python train.py --hidden_size=64 --num_key_value_heads=2 --intermediate_size=192 --rope_theta=10000.0 --qk_norm=true --bias="none" --tie_word_embeddings=true --init_std_o=0.0 --beta2=0.99 --decay_fraction=1.0 --final_lr_fraction=0.05 --dataset="wikipedia_en"
Each number is 500 + 50 x the weight over its row's rms, rounded and kept within 0 to 999. Layers, rows and columns count from 0. Numbers have three digits each. The size before them is the row's rms in percent of the matrix's.

# up: layer 4 MLP up, 192x64, rms 0.239, rows 23-89, columns 0-63
# down: layer 4 MLP down (transposed), 192x64, rms 0.206, rows 23-89, columns 0-63
# gate: layer 4 MLP gate, 192x64, rms 0.227, rows 24-89, columns 0-63
up23 085:496504509504519448489556464483489443542495519418509562490437480510501516483442503506609516420422502460488530468420424514480548648512510450461552439599487546377616561516521545505524462524477466
down23 089:473479548502489437511498505540559584550476439548433484541521566591532529498437570470439550577598503391458473489465565475398433420503534418469523560478454503479523471545439468539489581532447507
gate24 102:510420482469537519455473440559480396495543472497492548334426507515510492573468552501467556547604517546563550536501478553484541525486523506559535485552444610557528595525505562565515495529528462
up24 117:531444454497490510488537533482500448511526546389587585475475549513548479586455482605499573415535421553486513577507525502481481620510532503521541497562450419507535521432519525516507524568440385
down24 109:583525550473404546523486445505576432510521497494523560417449476456435520491534461466531484380519512549535521521535557532495488528584498548512540451519556352470515467446550496504463474620410513
gate25 109:520514514417523498436480595479412497488469445528543581468494447597516556513501484529621411513538562538600514488604485479532471535473514472505490560513506495478457465446486575567527531532392413
up25 112:529480498614608516477496407506453537508572473444478530477362502448527447443546463477467563502461430519593535572463472529472471477573537461483530511450480546560519520556499428524463543463613503
down25 112:483505524466460501496478475497454557586564569582564497476475525441471449539536572574431560513526446510501628523511483483417480422436453502491488590567449564494543459530487537473554413514476616
gate26 107:523588543487566489503596515376456415484590519568458440549560512553553453524524420527563461553531525473432496422536465511447503517444455506518549492488573442444459458475490523448449409514569511
up26 112:408467461517464496454564453404465488534553541515409375463493480530462444526440483555525400504548554575574517537403561465485476550542505507445466482521515560539502478492550465569494480426567580
down26 112:526514446488547422508504514432490440427502471433470466514563547488460447588346470519533460465542565490535488586547481457514418582474509576493445521415462540520503519436470403477508563485493425
gate27 090:511471510502449529493449448434512468557405551493534505516588393537460506473494500453448473534551598542493462452545432599486490542544460428511491396576438521599562515496545514558589524559521522
up27 107:415442469479588579442478446522422454542422465528541531425492453495575394536497530564492431397516529527457552488458555488503502497564575479528488566441408493503524483546520490541564474547510408
down27 106:411496473490629520403546531514532533505431490462566537512540543503554563588492493523536499443533519545557451408404530528514567567486566498556515557560416519536545485545455459561520528513545411
gate28 096:482551537397536466478518459451467477452491534576443431408468485619497398504533504461436453587445493543584474487427472531474581446517499454537465478452406516483487496517583425451445470541494482
up28 085:533478505529448557512531497456495548566630533575512515518444566533512479543496487521540465565575452529500538489430543556547556484477502508386580485556435539574557475532556587383435449491454476
down28 102:588544574478555559465434653580533470525536458501535489535478499432523577489473555451487493426498554498465550437519537483468448550477570578472515451550612488443443531417448473527527511482539519
gate29 092:502505526475571544485463416446516545562564498452563460515503512582514542413498494593490545513455567467452519462494574501420525577490364584473503586457511436580503422511528463473490425458517467
up29 086:533478497389550476580495492534493497467509497540452499469486442509468418459513549386554484458576527526525465468503475396523472488421429433563494546534510557462463595587442517393459575556534484
down29 093:512529526501535552457468427484530425609505453531511527478416481414559482490395518463470548507485528530507521547615524451379509518567596545430447462488503460491444458451481465436411525491433493
gate30 101:379534480492502482498437517480498394504595497484505509575594371486457452490483494493471519521499567514501488439414428521564555527483509549446558431439404530519449540549530535460501564477416466
up30 102:433560488468467451527532481521516481594576510496558408492573496584543516409506525459420558501493532507550435500481623505550519361451505425517519438469544480491490552552464485522511550566522422
down30 102:593467481499531504446514542429532532471382456484536474492430459417500505488437449536524422585485509586482458501550526536504450459592514552485537489561619481491561453480516621493446510467490586
gate31 101:548485481515559442507509454460497530450490548487521539507448478494517455457502419576461601538544448458585546428428431485538436547494530556468361576563488472457468492562431575434581556519486491
up31 097:470514481416496514577569423516503549475437542533442515396489490451535498509546567421558552456468477558523461514548483491548559488516488507551477525459465574437434498549444601447393532548473379
down31 103:473513562524518514501521567577522551568479422579488478496519446510455574552595551473533415427436497491569462519513636536492534507391563506469455476456562518480554572523552538523513511549446576
gate32 113:491511456457464586520451397528527559537444520564448498474595463467582481515454456461437432443518578476410433456589441478474558457460500492547515582492569606523527504474426484457491499523523441
up32 083:460469346594409481497451533457517437480522507549487477477543567530620476499455489516614485568530482528503498519499515521522462574479539588533482458472503380552524543522469522542451433436529510
down32 096:496584499474478608489553473429508480562490552426436483493528573518514501602406440568536577549481559510516498541516415522454438498558452497494490375524555409519493523445586467478521481519451470
gate33 097:543496528474435595493487479519454492515429516514520540493480466504417500553481539505475532394514582568495529539552438533449518530584493504536452502530397403567475562524550613569470601552467431
up33 110:527466502444516529548449411483376526509546535487471472520529517478609532511463484509492520546516467520452509503489502516663488524521550624566413548510473540464489522526441607510542562481453587
down33 102:491513526529610571451526484569426547481509491608549444504436487501535546482513501511519545517524501486479526650481452479573636469449516493578583493525536604517524483486434519457483470552508564
gate34 107:484492523442489479497598434474479437482550491430465427532541454460591453500586513566462487506456475542375469470498513441504476553458553400535448571515586417511537418496436460504475433530436484
up34 096:439558569465439414459494485417592436440455425529506535468509471485515458494503418492523488430442445575546451535440507529431538477458395525469549565547470546584453523503534510529464528613488455
down34 100:533498558555414534491427411476492379444531483464418474499547418409565519570466473505417503558512516481490435601441502521526523469493510475498444521471608458498477455480484464509385468563480486
gate35 100:475491488487536443540535415436473576571467561456444544506509426548475526596508588508441451552546482513413582582447466493432548469546562564417440471471479458573533570508509475521496501585547498
up35 113:498482579604532530395475476575481555514541446532542560504491577565507444490506440616543480473479526460506482508472505515598432528575490492459434507606504405524530472566509474538508578495408494
down35 110:578518452502532484439492501525478533524539542475538486566515464488574469465510483531546581440497540424482588519561471546530452488428496558526550436519473509390357541430455417585450518467406495
gate36 091:558639516530591554512593469450399551478503476511466447410488494443511567577569489495485465478450476450487496478500398457476481571559524529484508431455501530488477466612496494530414471496433482
up36 094:587492505468421434497475521540428560609492581497510392502511509507464460465496425512618501483608532512464501535484581500523448396553499538515537487401513539503456534512484414462467570480546492
down36 100:410441488433352412493505542385530493391455475498512493484505554452509478507486470516593462528522516553442486563465560540530491493507470537492516404404451533505534499485497446459538544552586547
gate37 099:505406501514518489503481480425550393512429480457542379602499415479549526453538485601498452474458501559458412488482490472476576512598546451538511502521490420510507484515511538539401541563439490
up37 103:547531563532450430394479448598407528466522496477515465379484391460454511486567508508496507426552470533428554522546473557564492474512491493485462412476424562537530580528535487528487451420517536
down37 101:569481532571571433419479505534431580442547466463505436555533483570533425496544485560366510513478530507445507500507472569501480436587553488505534542509472449483542470484533539571476564562466375
gate38 087:509499439403494514480534574530643468532552557488548540513515540552396466570454473510483523462514502525505480511566587540496520353456390448528514516502529502563455455471540533465552459424530487
up38 093:492454542566477466455646534446541452450529447579445479449551487446528528543466549553472538544456630474415548482475447493519475519507469546519513477571489556582494490550582476574464448535499582
down38 092:490542533510472527520527523490446520498503571506460495454508488461480423463453568599544532364490508561542512406488548463469407381448532494531541446483479473516430546523582468536546502533362542
gate39 087:474536474439521478426490442482532536471510526378447494497465440490457410498504455519467583474545606517539465437460457504523551473558492370503515559528509504484465500546492445414461414389421541
up39 086:525444527491438499506416601472450500445470480504476536477463509510507579552593445442518479569553475410484446471532485531534419426448504445591538569555540512490599585434476499523517507541573415
down39 093:395535419525447492403566476426471534472452561576480489504584516510470423424465530543527585437489492535507482467510497518466540494485401513545586459433426461544456524566517559454538461418449517
gate40 081:457485455500473446517443447551477466439501533427525527456468555612465491521575477501485370530466475510468393484477453416428520472531472502566565480411421478470413496516546429461452457539425522
up40 081:515464530480643464489442500457607443555499501507469468492471612512538442543415503516523475522453436483499535463545506499395582484581575446418584551463478506510504532530575542528522495475510417
down40 085:573525531506498514414479493544564452462475538394367463434490518559408564483526398491486488538477609491498499563443511460528563580504547407493473454493579422461483486499521531521490559522526467
gate41 109:458409571423520484501516511515483463568557620422498462496500467510567463446587428583451521549474522519587540499452517587475508520518491532515543513593516529490522472496563442541582588497403461
up41 109:466439520583533551511579515516651491526594531501472529486572488513514529469494494539508539533457474486497576594546562522468481528454503483387572512521627535570512422465441451499490425457502486
down41 115:472516494506533486481542527538583595512590431590526404468444449551443631563498571478576447494490517492482508550505500523452605526552502507581497454534587583457530526530508504465553505433502512
gate42 103:480517451488512536444419450585507511557500549434512386510488507545465528458525479473515611492463401589545490541569617513436454431533492533458481567448561424502492482516543550548485574490486428
up42 102:470466462496554572471518533530506498577510431601468475496537448540446462549538563488466555547542558462482561474465470522534489504488492495416562599536452588603619529572461442417484499421535485
down42 105:435511459506552525537470581490569557453498526419437432513433478451414486547484556546440425529480497492446461520461396536504424441439518474531394606533588490514468476531524499471567520554565461
gate43 093:452512535482574486518590408471387567462404457571518402556466416444520606572459499569493562457444544505478476472540529426515490440478441468511423423509497478529491474477458522482457507516510528
up43 090:494430502467463552511496363544427568471404506530460493513538493547558498458440489491479547512486507543510525576510541466515530578526540581530452604422419398480539499444545514560534595555499458
down43 091:523486583517403485485533404549557505423491494590571547468519534457471514591462516463511583547529473431477479411523469506490494463497430525535554523522404543533581561469524428564470517505601573
gate44 110:475496480606461560558553523578481559560538508546483464554455451521473496545515515441557461508560499563517444568601447456441506425437515433477486510517567567463533557567465566491444498538485363
up44 119:468558444425426529580502457484502447500447571570514430538587501482539504485438463435493514509505503592554415412490519445466546464533563456597466615481555448468564503529483558444512474476470562
down44 115:533553495468488443462513494443498475571484546498442468472534585504548547395437447530362514485518574442541486490511513468609575496547562476519482500481591547509486420478564528470436597573463532
gate45 101:532519514460537456413518495528522477526442524505520550417589367519482458533477563498426517425464422444422463470476437612488540456505573483538501501496476461575509597588523440484427531492532473
up45 088:448418479462526551492433507520515552513491415553402479622445429490396452536539459495506454485553584546552484535453555485440520493545445527436512560463531512571501521467482577597449506457572519
down45 088:509475495461542546456546558450504468452473462512501504499506404587488474449517554468574427471465476537544531391537455571497605478510577469403512409467479431510481508594476540404483534517399516
gate46 094:462514474566498532430407537494473454457515432467543496479556463576480535418467447622562412514482492560444505504520540462414513465447486467425480462463490447550611470502544462506395507459469585
up46 098:529534544423506462504473430559385561534412545589507566455588520467492477485445486499517495438498557499484500397614463449519488506483432497446540513483522501519537537507497578411456439473478383
down46 101:520491485403548525521478515590463543498445483523538500496482519449500538475533459521484472541455540497447546559488461484617534646491474583536428388528525513429463507444444466440588446459473406
gate47 094:437570466499521573449513531464530486472548544512534361482441426526548540442522470528470535500525523530461506524613479463436445489512482575502490579515440481582544464568453524496403533505357508
up47 107:579483532477496507573496476540416448524548485548471625526520491452532474500450451442450528402485524445554491483536437454473490474483486439514517424518525614554588551365456483522429444439498497
down47 102:481492552488536401471499526427452407474445581506564453560519527493522497441515449528506490461554593517425561610588515564491523569521478477520532398453534567531514477536526463430537479502385485
gate48 100:555461558443469497544534477546464429503474518517523503594415471452417497580564471561528494473431565628438435516568545447515496530484509463455501465499517561480531507380421533495482550473418434
up48 111:480510446428466548586510525580474436443520509507396416556532422490452502502511529374470447538539422511527425531553521547445498472491525434524586496525479609482415523476490469433453541436497488
down48 102:464462472490458474517512540437460482453432398474500472507485506534399523411434485487533479523433500504415409509493429467413554480460485517481533532483501488543607624457557627518506449464465551
gate49 081:545460441518481480406488446503517490504380510444350484522522461466485521401440503496538517418574423464482565481425418559421575543556506502460503470485505549563461504556480488448478478563486515
up49 098:496582464523479427470582484627518471420508462506483506445550501516472489581474530432477481506491561496579507491527529410512422551534472415491467512516419649518482546538548527491508450410426502
down49 108:422490493498641600624577478474515432523484507490536448454510439520419490534515486526518569566557487612479553441543459540631534508480455513437512511518478482453493462552503490519466460525519453
gate50 097:552486521425600531567530491496422511465498507458463413426533483528469448528531578484459562494505473520552572559561420504518420514468540470453445516537433557455417494492495660555433489531486521
up50 102:381456466584502389482526529515571492492496490507525471504528501493590416607579479561508586437492466492506551492539498513583464553515523435486457495548558577482471456520495535488482443387504407
down50 105:475601509570471526524420458482474513461540426351456578499581501487456441579576427480455504481497482494518545403424508507525536480549588440485479572473559478457475570484565554458498492491484488
gate51 092:507461531527553432470489476462552389548558526493526413566569551524517454345445473506468466511469511534471588434441563481547527438547531578470455534517560452495550579543483511520506510443587490
up51 087:451501516491481462451506493446479449457584435468515464463551479591506445439559519476438476454585437578490497515418496551411492494432470465487451498503405478584497433428546421533402436424495538
down51 096:517475468515429512531487431400503609489428557557554495471475581496491495576496508528529479512478496435478528575473478496558509517497422539549577526472429483467540405649420533445497493507492400
gate52 106:552548490420456561507548532531478547491531627513496558544469480532484430486506474533475460546550531391502492445651482559415526441479590513488576525477528490535424582525453486412509523503485467
up52 132:555560464452447627493455504509529546528488552571515538498463532574464525529502406452536540475539528360441452481569515522455451481404484460528590516515599425502411496472474464457549490484488474
down52 103:548524473508430571479500508456563550447459517537507507470424540608424469561536510521525534462546538502465553380436582479508459547532453541513508497528512375442399444549543417504538569466524529
gate53 101:467503461558437483527485616510512518498510568552512419505398527529437452527544451535449478499521581542572449554484527479457504490611402557451546479427557505501430442517458450447493591433450478
up53 088:490539521456542493509440487453540496421443524546522558404488510514545502464569488573496532491483573548667561420457489545520465419514421542542497460566455563547524540575538566457499443470536558
down53 088:548473450481413496521610437494608535487479486453554517491597552461526506570498472506484553542552496384506570462566474562550413530472474533499495414482498566467499533482551380509581524520535507
gate54 090:449475420448531470514503494466547424446486439632497508547596426516520474521499494459471545572533691536478496427511509447496531435590533477491507517540465438523557520537485528517543546553501512
up54 123:456564414543414515516500507526473478475540427552500576461424584518557500530484483466567498573543468579467556450492550481568553493416547518603469476576535602543553479487445565491499462440567472
down54 095:444553551445524488504563405474527481526510453524540573469505549557456517494539431499533502602581589447536613483540555464575517487531489517548497598519502587536559596519436524554436456476483458
gate55 099:435463543532521550536511491610514543587484520516467399614459602563499515519497405486547507514509542585521560567459485475494546490423540498413502527500610499485514489464525504526577543405481534
up55 098:548515471594473518535519565555460531474340383553516457498473463492424475487467502560530524480455487541482503621507431499433499416528534489484569495455474592462498507571415454486537472491481554
down55 089:488475556521634446512447388535473433518477497478603488563475557535487508488493458511506482526540518529567557562544550463531535524510536508519436514502584556533542440508511383422499632502487431
gate56 103:517513467469545518443504460439538457448560498570439564528364501482521582486534452545514575465622583440474531378457520511466506514529416564561529517506477483542528566525479546561550503558475466
up56 101:372485497501518429450553503540467409505504493517544482533512560513596473403474538590569454443506515506462521511471482458434442480500529504394460568496505420587416495545533438508442581533454537
down56 102:549411536569537530604436487576538525494504437516464580469519452437478458521416536518428424508546522574570487505445459536403460531433556476538446470537596430502491473503504492482500433471476597
gate57 104:602567510532452525524539510470512468474539536480426615521506518489561647575501445458454581463484415541471446570478514576547545516523554463496490482553485432513538495486482560556504495600496417
up57 093:514432510537427538441459475448514458514473451428514474533513583617496499449541444577535438450410539441494521469465418556511450500524578502452477448537533535450495576482554445585454473581590482
down57 111:574449586480476588536506496534539467563492468466483511494555545522590522604496472453574497467472566457481484532454492485465617510512505370501552409571470535496555549488550518544548504555564591
gate58 098:509558462521489428547597568523541467543546549472638470518590500541428545570501567515490571490506486554503553523539548508573475422569538520447542472541532498490455541461490638501492492554423520
up58 099:566421568532546474478598514486434388519570576601478468506426555516521475533469450557546467540559531538558479500467501500496511495497439496411476492584410535560535458437481426563533507439442490
down58 097:460575504552473507581432547483511432568438533417515510538493386495478522472468492501552486486491483499440502466527544549578587579467519474377470502429518512528419407554564541488530437438557557
gate59 094:492482547565537470561484484496465527540472507468591523394429454585570452462542456542481500453414509546530586545530460458407508509526461539473508385616542604515537460545533539521547505466495456
up59 101:535511486458615601512492467465485551514418511544481465490519476473554411511525451494420500484462512549606495514471460644491512543535551483566447545474484585485462554439616477463474500561561538
down59 097:562530503551536590507470576582499540483538450501389517508423502457589492540524495547422388475467579488519492487409591537542466568478590500520447512585527504491500538543480478513443535418496451
gate60 098:481481516508451349423454476436512511447473499457504472517473471510501565453510496471412505454499487488422415528588457563489570475422537485478539393477524483556519585583502526531495556583533595
up60 097:469552529488540504478528514441483549516466474514467548505500428486536579416513424518443505474542434487498453463554575566549521484425403492554582429658447470547553441584512531469529551542553518
down60 099:519559514433468518386495632412529476522471522418542451541488544513467577398533535481479518478536474473527478451522500500554467539429383421385504534502488535512520456613484491478506455507534500
gate61 111:555553416519524497393544543521509490520519477410535542466487396576489546516471502541668494500510486407483488508491487520459435400491499450445534394526508463519498431497428437449494462477468478
up61 091:514439571482475565465557531494387483464545541579572473512482514484519529469447433542426471566455537515441498594495562443513518430507540473458582549555409576570559524428484414470486433475500476
down61 093:469504510472500439491467550536491460529520438485419547522492533505492486454602492403534452417456507553494468443441476536435555543518527483512423558522552484418436484693504575450491526499487436
gate62 105:397408455438472591485460560488498441488519510464552506448383426604451458497563505507455450517519507542561517617505547488536466548495495460585449562462510525433541515470494558487586541468476523
up62 104:529489455423492583521534526577480554651555604501553417516494481498506535464542521446472448578547443532537518556469616533451560538570510487483471535487525530520484521525568510508556595431513473
down62 099:441451531578507498448564440548503602476428444584545507476484625502453511499381499530565539562454520555418460619543544517495424493469486500500473477539513481446449491487558487481444556551528531
gate63 104:460515530457489477458552539502504536440588602438401420431463485508539451481474528542537439480518544521488536479546523470473589453521430438550500449490514515494522579594581500456400449479565395
up63 091:525528494524476456520495372507501639426514563496429537438551462499472480516597515395440513549503463542415487462545554477501533428472541493509547541431513477470532503459458545477504450637491451
down63 095:499550479415568440497436570527513453582450480452602498575456416432539469506458571517573553499564527535478571520496511492465511550477496518532544468460509550495556406512530379462606442492533494
gate64 106:552601524496587432489521485496574444531547528387492430517418519460425480552512469498436434519522442529487452483421475577480467495529466534480498420451498462518470571545613445535383481483499519
up64 091:465484556464478464486514503460537499458531511538487447536471476462586432491541500367506509568600432491562520483559497428476462470410488526553416511542547552552473523530454560560498606574537389
down64 088:539514517557587461541507466514561372567517506428495551521472492472491436499441549480516521430470482585454416526531471549415558457494531535530504485434598513454459587534547449584461494484533610
gate65 099:561429506511521596506547535477484521438514551525510471534467538486487416506514539474363502492507595516575476483573454516532487515561473527450540540555466525473506638563477627540451474577518437
up65 098:568411487546510495445495504602592499467483393458535542546554511523427522458505439500459489483574442547462429452466505427562491441479491447484592502606601500516480489498455534494501503550543396
down65 089:416525460490433517560553489431529533520408620484488504435392510510507527502542572490499486513493422500506419411450501512603464484488501477402498553486538512558579443566539448467503466517478599
gate66 105:506458476547548452446442410532430478461569560410459467481445522537474466482516496507493459412561490466470513514466435582444530482547415542414536520398461501501483602578456481481417509455550579
up66 114:483486490513462540518510532510492530580444533542575529481500492523522489503415497555580594410559519518498628554472471551550477524529519483499415476549475611594504542617512526484607490440521446
down66 113:495489460507432497480520548515424536527509450443486489468604593574572471608497490539499460549562484462663561487518565503440450482506487468521560522537520488552544467452503445457520609493418499
gate67 110:522513496439477458527560443433445454388460454448448509494570465540486388430468532517494480563386396499547519549477479490478530590468508514469544475484433470498484499465559513502481560572375450
up67 120:386354502498482516452486502490460538507465389472468501512592422453411537560522534534496478451455511501435492585440423466509500555490497455421556525502455470510460490499494549423471582584491462
down67 113:553446549534533473544486477591498389494491420507472470536454466537550503480424565582544587503537478590428422488520504541487517460518499394467565558467462438441569482533590532574543483533537528
gate68 105:592587541472578563503544557363459484442502527466495479431477496511511434534528549523547577519438480417574557469499473524478479554476429478523434433547473544419470519524568494480411421518453497
up68 073:577512509469555593482549494517463504573536509612485486475514406411591383425509488557563512434482477461468471453449507419517505482520525441496501449559431474503550446511534442528421531540429555
down68 087:482431482506515487482569510557519529499530390529488583564437558581508559453522507454509443514478588588547414486521542489592496467536541528456528458437604505468524537507449407448512623510523522
gate69 112:461619519448547532570456528497509542561423449479490417570460442523462477538600523466430508500508512442516575515448409473460489500552421597489495437465449531467472518525507519565435520509390436
up69 110:513455527486392476518574507429456469494538508509545453520533599516502550453517447478492489551601487551437388529477539453608535573476566504567469510575477370514497535440486552499516578483514537
down69 110:593441528521469415484505478462545473492450500412476544537476558540551455407519535427531531510445551550483416473485571540490435493480469472503448417473487628446527483549437558513483490639490463
gate70 104:550566501574406565545559484584519431492540494454538424511505532542450447544540503476423443595573510597462469521459513466467488431436505440494573478545534531492537464535447594591448447477504527
up70 109:408518461565485456472504537520608533552444419544520514436563536546463505570513452425494555458501494497596527571548513634504523462539553518422581536448485469505485577561510518466590530456507494
down70 109:478486474501578504564509399501557490586510528622497536494475473464527522601461483549471550513472509547516470480547520487484419518520498491558432419440522491548485444397484366485516487562420599
gate71 103:467502515452411436480466497496484538388430500586617489500450496607474463485380463484544544505427609470509516503525493519524553513472486487638483523530505471546574561539522500522549476487559499
up71 098:446494422465448410472435537472412534460396456502479474405520530526405517415492526479529448471506593484560482409519426446532420533509525504533583474550474411447478501548523556442476508497458516
down71 099:529472545479465467480550478518555552397571456513605472515513514401510513545407467465514540551510478482519471572563459515499517528555513560545514498523445546464579584470504353587473424480577504
gate72 100:462611503442484481504470409457424494477346519558493555539525448554490494456468460447511526411506557568508466529532424472539545417436482580528474503547377500546439512565501501527513519477518503
up72 096:514482502467518574592533478504518466541459472529543543568492467590405481518541524466491489438491522477473515489519395494489429441402418452442541409516481552512541442627526443620516486500515443
down72 087:477553509395484493533428434448612510480441445491536558512425492443526502507449419498548546491512545440464408461534392429524581539431468606477524559461454545485528479479525454561477480486525444
gate73 096:563510484527539483394515535422420517531429444501489492509524439500486515558506507610456496504588550568503505457432468569519472497574534483558453449482418503535540487570457575513416428433596563
up73 075:558488608490543534372514504412457519568510405520525519535452466504495406544515496525481532427515533573445445564492460544607443445496519467557504396538523530469525467505462448485485487408567487
down73 090:613478538498426551451577482492553608520426476423560546534469562509466531499528481505446404519420576455532485473464562509552480527506474505585568536489496416478508512528480467477468483517625585
gate74 103:480516493498518545545589560556534526527555486555566491551537560535485609517462441512523576554519604583497545567478544472475485459515537622489533528531587473486500478503466572404585495495483599
up74 087:489508560546529536429457504478427555497500544439377592504483419559531479453608555464473514477511382522476546529458530500530511472476495427439440486421478570575486529458510449500441572501584471
down74 085:503488438527477483476562405519474574563582510535526557522583527554486480570474424574490497515537554455567506637573553527495468431498532535572482538480489505520458452642471478469546468507440546
gate75 097:564432482372509554516526496481409461515470459455479510524445547528470497481529456495460434468497426560414488471432480479405623522480477501491442487515536562344511418506532460515484480520434499
up75 104:401496498586492471572457504504541600523459439457463513496496456473493455493483462446479625512413471471638506522512489481464463467531415545510511601494548474493508477507506470490456541460367416
down75 099:488530517526550618490521442500509510404439521561454515514594521455495543573563479488471478518443473431530499587499461627463524541440530489566513490526467487503554461452481575463371482410563495
gate76 106:518533430460573573563517464488592461468511321478487473506502433498464576472468474599414518578461518489494496584463495538507495449418539548546456521426551513488466552458419504457485484524488486
up76 101:434550501584416493505431489599590429473469396427543522588467504462546462543510444528449551514458515602500486526522627471529499428464586439436474540513509489521480475509529493545513495525512433
down76 114:520511467537550546446483491527484594515514476444556577463547516539495449426506471492416425468540495508626574532548488485612454532501492529538455508456591509456512526438465480531454549425511353
gate77 094:448562461490531505506562542526533526545441508554465458455624447434546431473485615496472597522422555562558573522513515479483478381534583450455509516558504496563430516549477519455550504472460470
up77 093:485428461528462531376519456504532427567457448468550510533546488549559520420481497560505440451502486523485596526408528519510494584492546522560404524571503486585510569556559455556578570532490546
down77 091:476507462514499472494551483451452541510528569482563458509487449438489506533464495512474593560510491478459466540505407490523455511476485476450603515472432497585430444470593628468504352424574459
gate78 103:515481472531495499446473545563554518466546450468449502461444461473554485414518528493512632549525527511460584560516429618484509453514493523443526617468537453567535581584427460421551467533523476
up78 097:512415458485539549510520538473430532549539406458502438481469546563512515549580542509544520523434545424504590504535473548530441421504463467482561507475462565609531453639526432502540459424530533
down78 098:524546510538449538435446456457545459549412578527587479506535398463493532485429506522467516421465450490507523420503503442515477491433464536411506446490553528458371444425541536512489447382499526
gate79 090:498471470485598535447547429571525462603572567486531472479555466551554480478463443561411467366490483498494554455437520495466498459503504477496488527557471537593444471488632553527418483527513507
up79 097:478553500455591468449519471498527423488529572412486506517508416487514402495518481458543456401482515492496458424424594569450521487550493384538481502570405455488486481420531459456429504480450447
down79 087:487458500509464509496496455476458667433502418547490501530530545481564484564517501463506501553459510486497483469549529550631579547476494500387518587450438566456536441590472564475485558506445513
gate80 093:579498490484539520463449479597489418502560628430580495505445521603438536538416569511446435514468516483488391532440515509531499482548514484484495439488488448517476408470550477417438559521457490
up80 094:522440513513388479489414464515378464473577505451569475483459495482462458476449446504505542450436530479521402412496525530548499447488483475504506518604548539393475475473442608499441496595492497
down80 093:473505553437500534485491488372523513472477511492455443457452395506515499506455488487394484534483528498512463400516487492567538519461475562413525626469415508482546472474523658487458428514535530
gate81 086:506550459469549496574473448435492551398447513582461541473571585552525514495387457449565510594520476475508456449457484568498486584565504506628450530531501535497453547498508539589469519551510548
up81 101:474488471519441609415526477489574426456531435440475512573406548516404506557592412502538513474457484554461431549430493516537454566434426463482526442549529450490495435462429478501471481476453484
down81 101:426574446524559508511541445553554540543467461681534499470491489539560522430469521529561501406404474502501486462494519498509538532475432503439520519530498467464447596448475466598475510452449575
gate82 106:527412483473492546498572506556405392460462564378545464535470484516515568467505491498543593551496472507500546582462477395569474512577541547500519477460454502501480565501511526476499488576415398
up82 117:598479502449497405480550458493408496497502607490584399481480508511517409477507519496494516563491450530545533448422459454495521500444416534539409423462480591487478519532513477595407469485511445
down82 110:528527519467471535508459409533410397449494582581466544556436521467512511483519501508494555403360412433460504486445485537489511476458504456537459571489449568506434526467505549548444476438584485
gate83 093:547529490474475602563375542463421558503511546424495496536469501541459497586474413489567415433571511462512447422601463443504501494494526417496491492521453532482474502524394526495535420474507441
up83 087:441471525488460539549581498384429520454550526586548380500461583540452563507499399443484526544503505569510473459467515515524393522460534438513502512487572481484420496526480479454591421477478546
down83 092:584429523473619484444553538435598501470502532378407505498495520532487527606483520524472526516587532510567523504542533544486493438538522541486474647523473531532550507469445497535528470540466433
gate84 097:536424477509444443534511417459422453501489522453523502422488596564480468460487481556459580502492569548529584449465484479485485573474546584451473518629506454630543450510532501534534531544474567
up84 094:517605444476536645483612439523474449535552498557455498442512420428553506503470560517521582529464452484517488567472477522536461515554535520527478539598483490537506442462573615508520554474457526
down84 098:470442610482587432478571566493547490503497494478547511515420435423518550522467440540472456516484510499452510572484448499392503495533477561472509425562525534419490498481588642478560493463421489
gate85 093:490425529522472493413463510593505398598547528408576455523611504581565522439453544547488428524504478538456503552421481510548496514491579484491449467594505530590546508524440517452482489507522534
up85 096:500457405459503556505500407457480511583496456561448528541476461441540540489471464536496552396509517408555558493523489530443577462548396450504493566464421470508522392470557494546420452434457500
down85 099:466548380409629471538490444426518515497455507471509606538476430461475479519503488518517476487544485430473429623533456460471531519544486493533543468486543497571638479530528485471564468471532549
gate86 092:503552455481524488461448443439497496507509500460455446417457429601560381516512524527485510476436424514510522523447517506425506494520549374536482535532410496558462384568569512510465441437499430
up86 094:495493458568479542455520414469448524487414486536488390452439416519496389537449570513558517510426418450405558471443537519498496498474623501500481516565505471524461485504503548472577491494581428
down86 090:534421519486523461472542485469530628451483373504453526499479499576544533562548524469449497483508539509560496445519521447554536424481514582500517539571400488405510499496421600558462545559443549
gate87 083:535511549492420598586559393479386545488574492537448513552426441468460487579497414514497542533445635451518478478451532497433459511498480488547464537515529471451440461515521523518440471427525496
up87 103:501614558545490386498516488568520445454575482630447496548587499452498481395527495530486432519528437519409493470497478437541520469535480483536445453513577507437520507472416534502434518483569544
down87 099:521466522482547491577549527483511570502494417629541428587430521436484483465525613473511479549451456491514482452483501412503547552497552456482499473374454539484483571525404500476539396515473504
gate88 096:525560532509570449522521632458432457441487492505646511470509518508408513485489495510496473563448532544498486479448460550521538580475585548438550518533454466448429544521437519413512544488421585
up88 074:534452435553593562407433496510487486395505479497437515520516461480444573442499535560488469537466506436509611486442486491461454386565444499536476456481514506617525535538560425542442514526562490
down88 094:533463461464467514521550429476450511553607505513548499442462496453498511535444423483527512487477497499497396584411424555607475472457545518535509514503391582556509584528433544490499391550544517
gate89 107:490543493432457562378474512529462485488429631454524541482488488546407532570439527534459549464459560502484505489522475556605526581561467464441463513557491485514534508432532541493616481557490425
up89 108:466512482476550516575457550405552457545475455637436496542471495533608529424521475484557474577607486488546506505514575446515480442436488530616557529553514518440526525428504530453486511553520535
down89 101:465533460478574490487531497441510586554505488487498516435479570565550457435570511528511523451518536506502388406534534463478609364547523522559510472535513473537479421533511594554467582533459435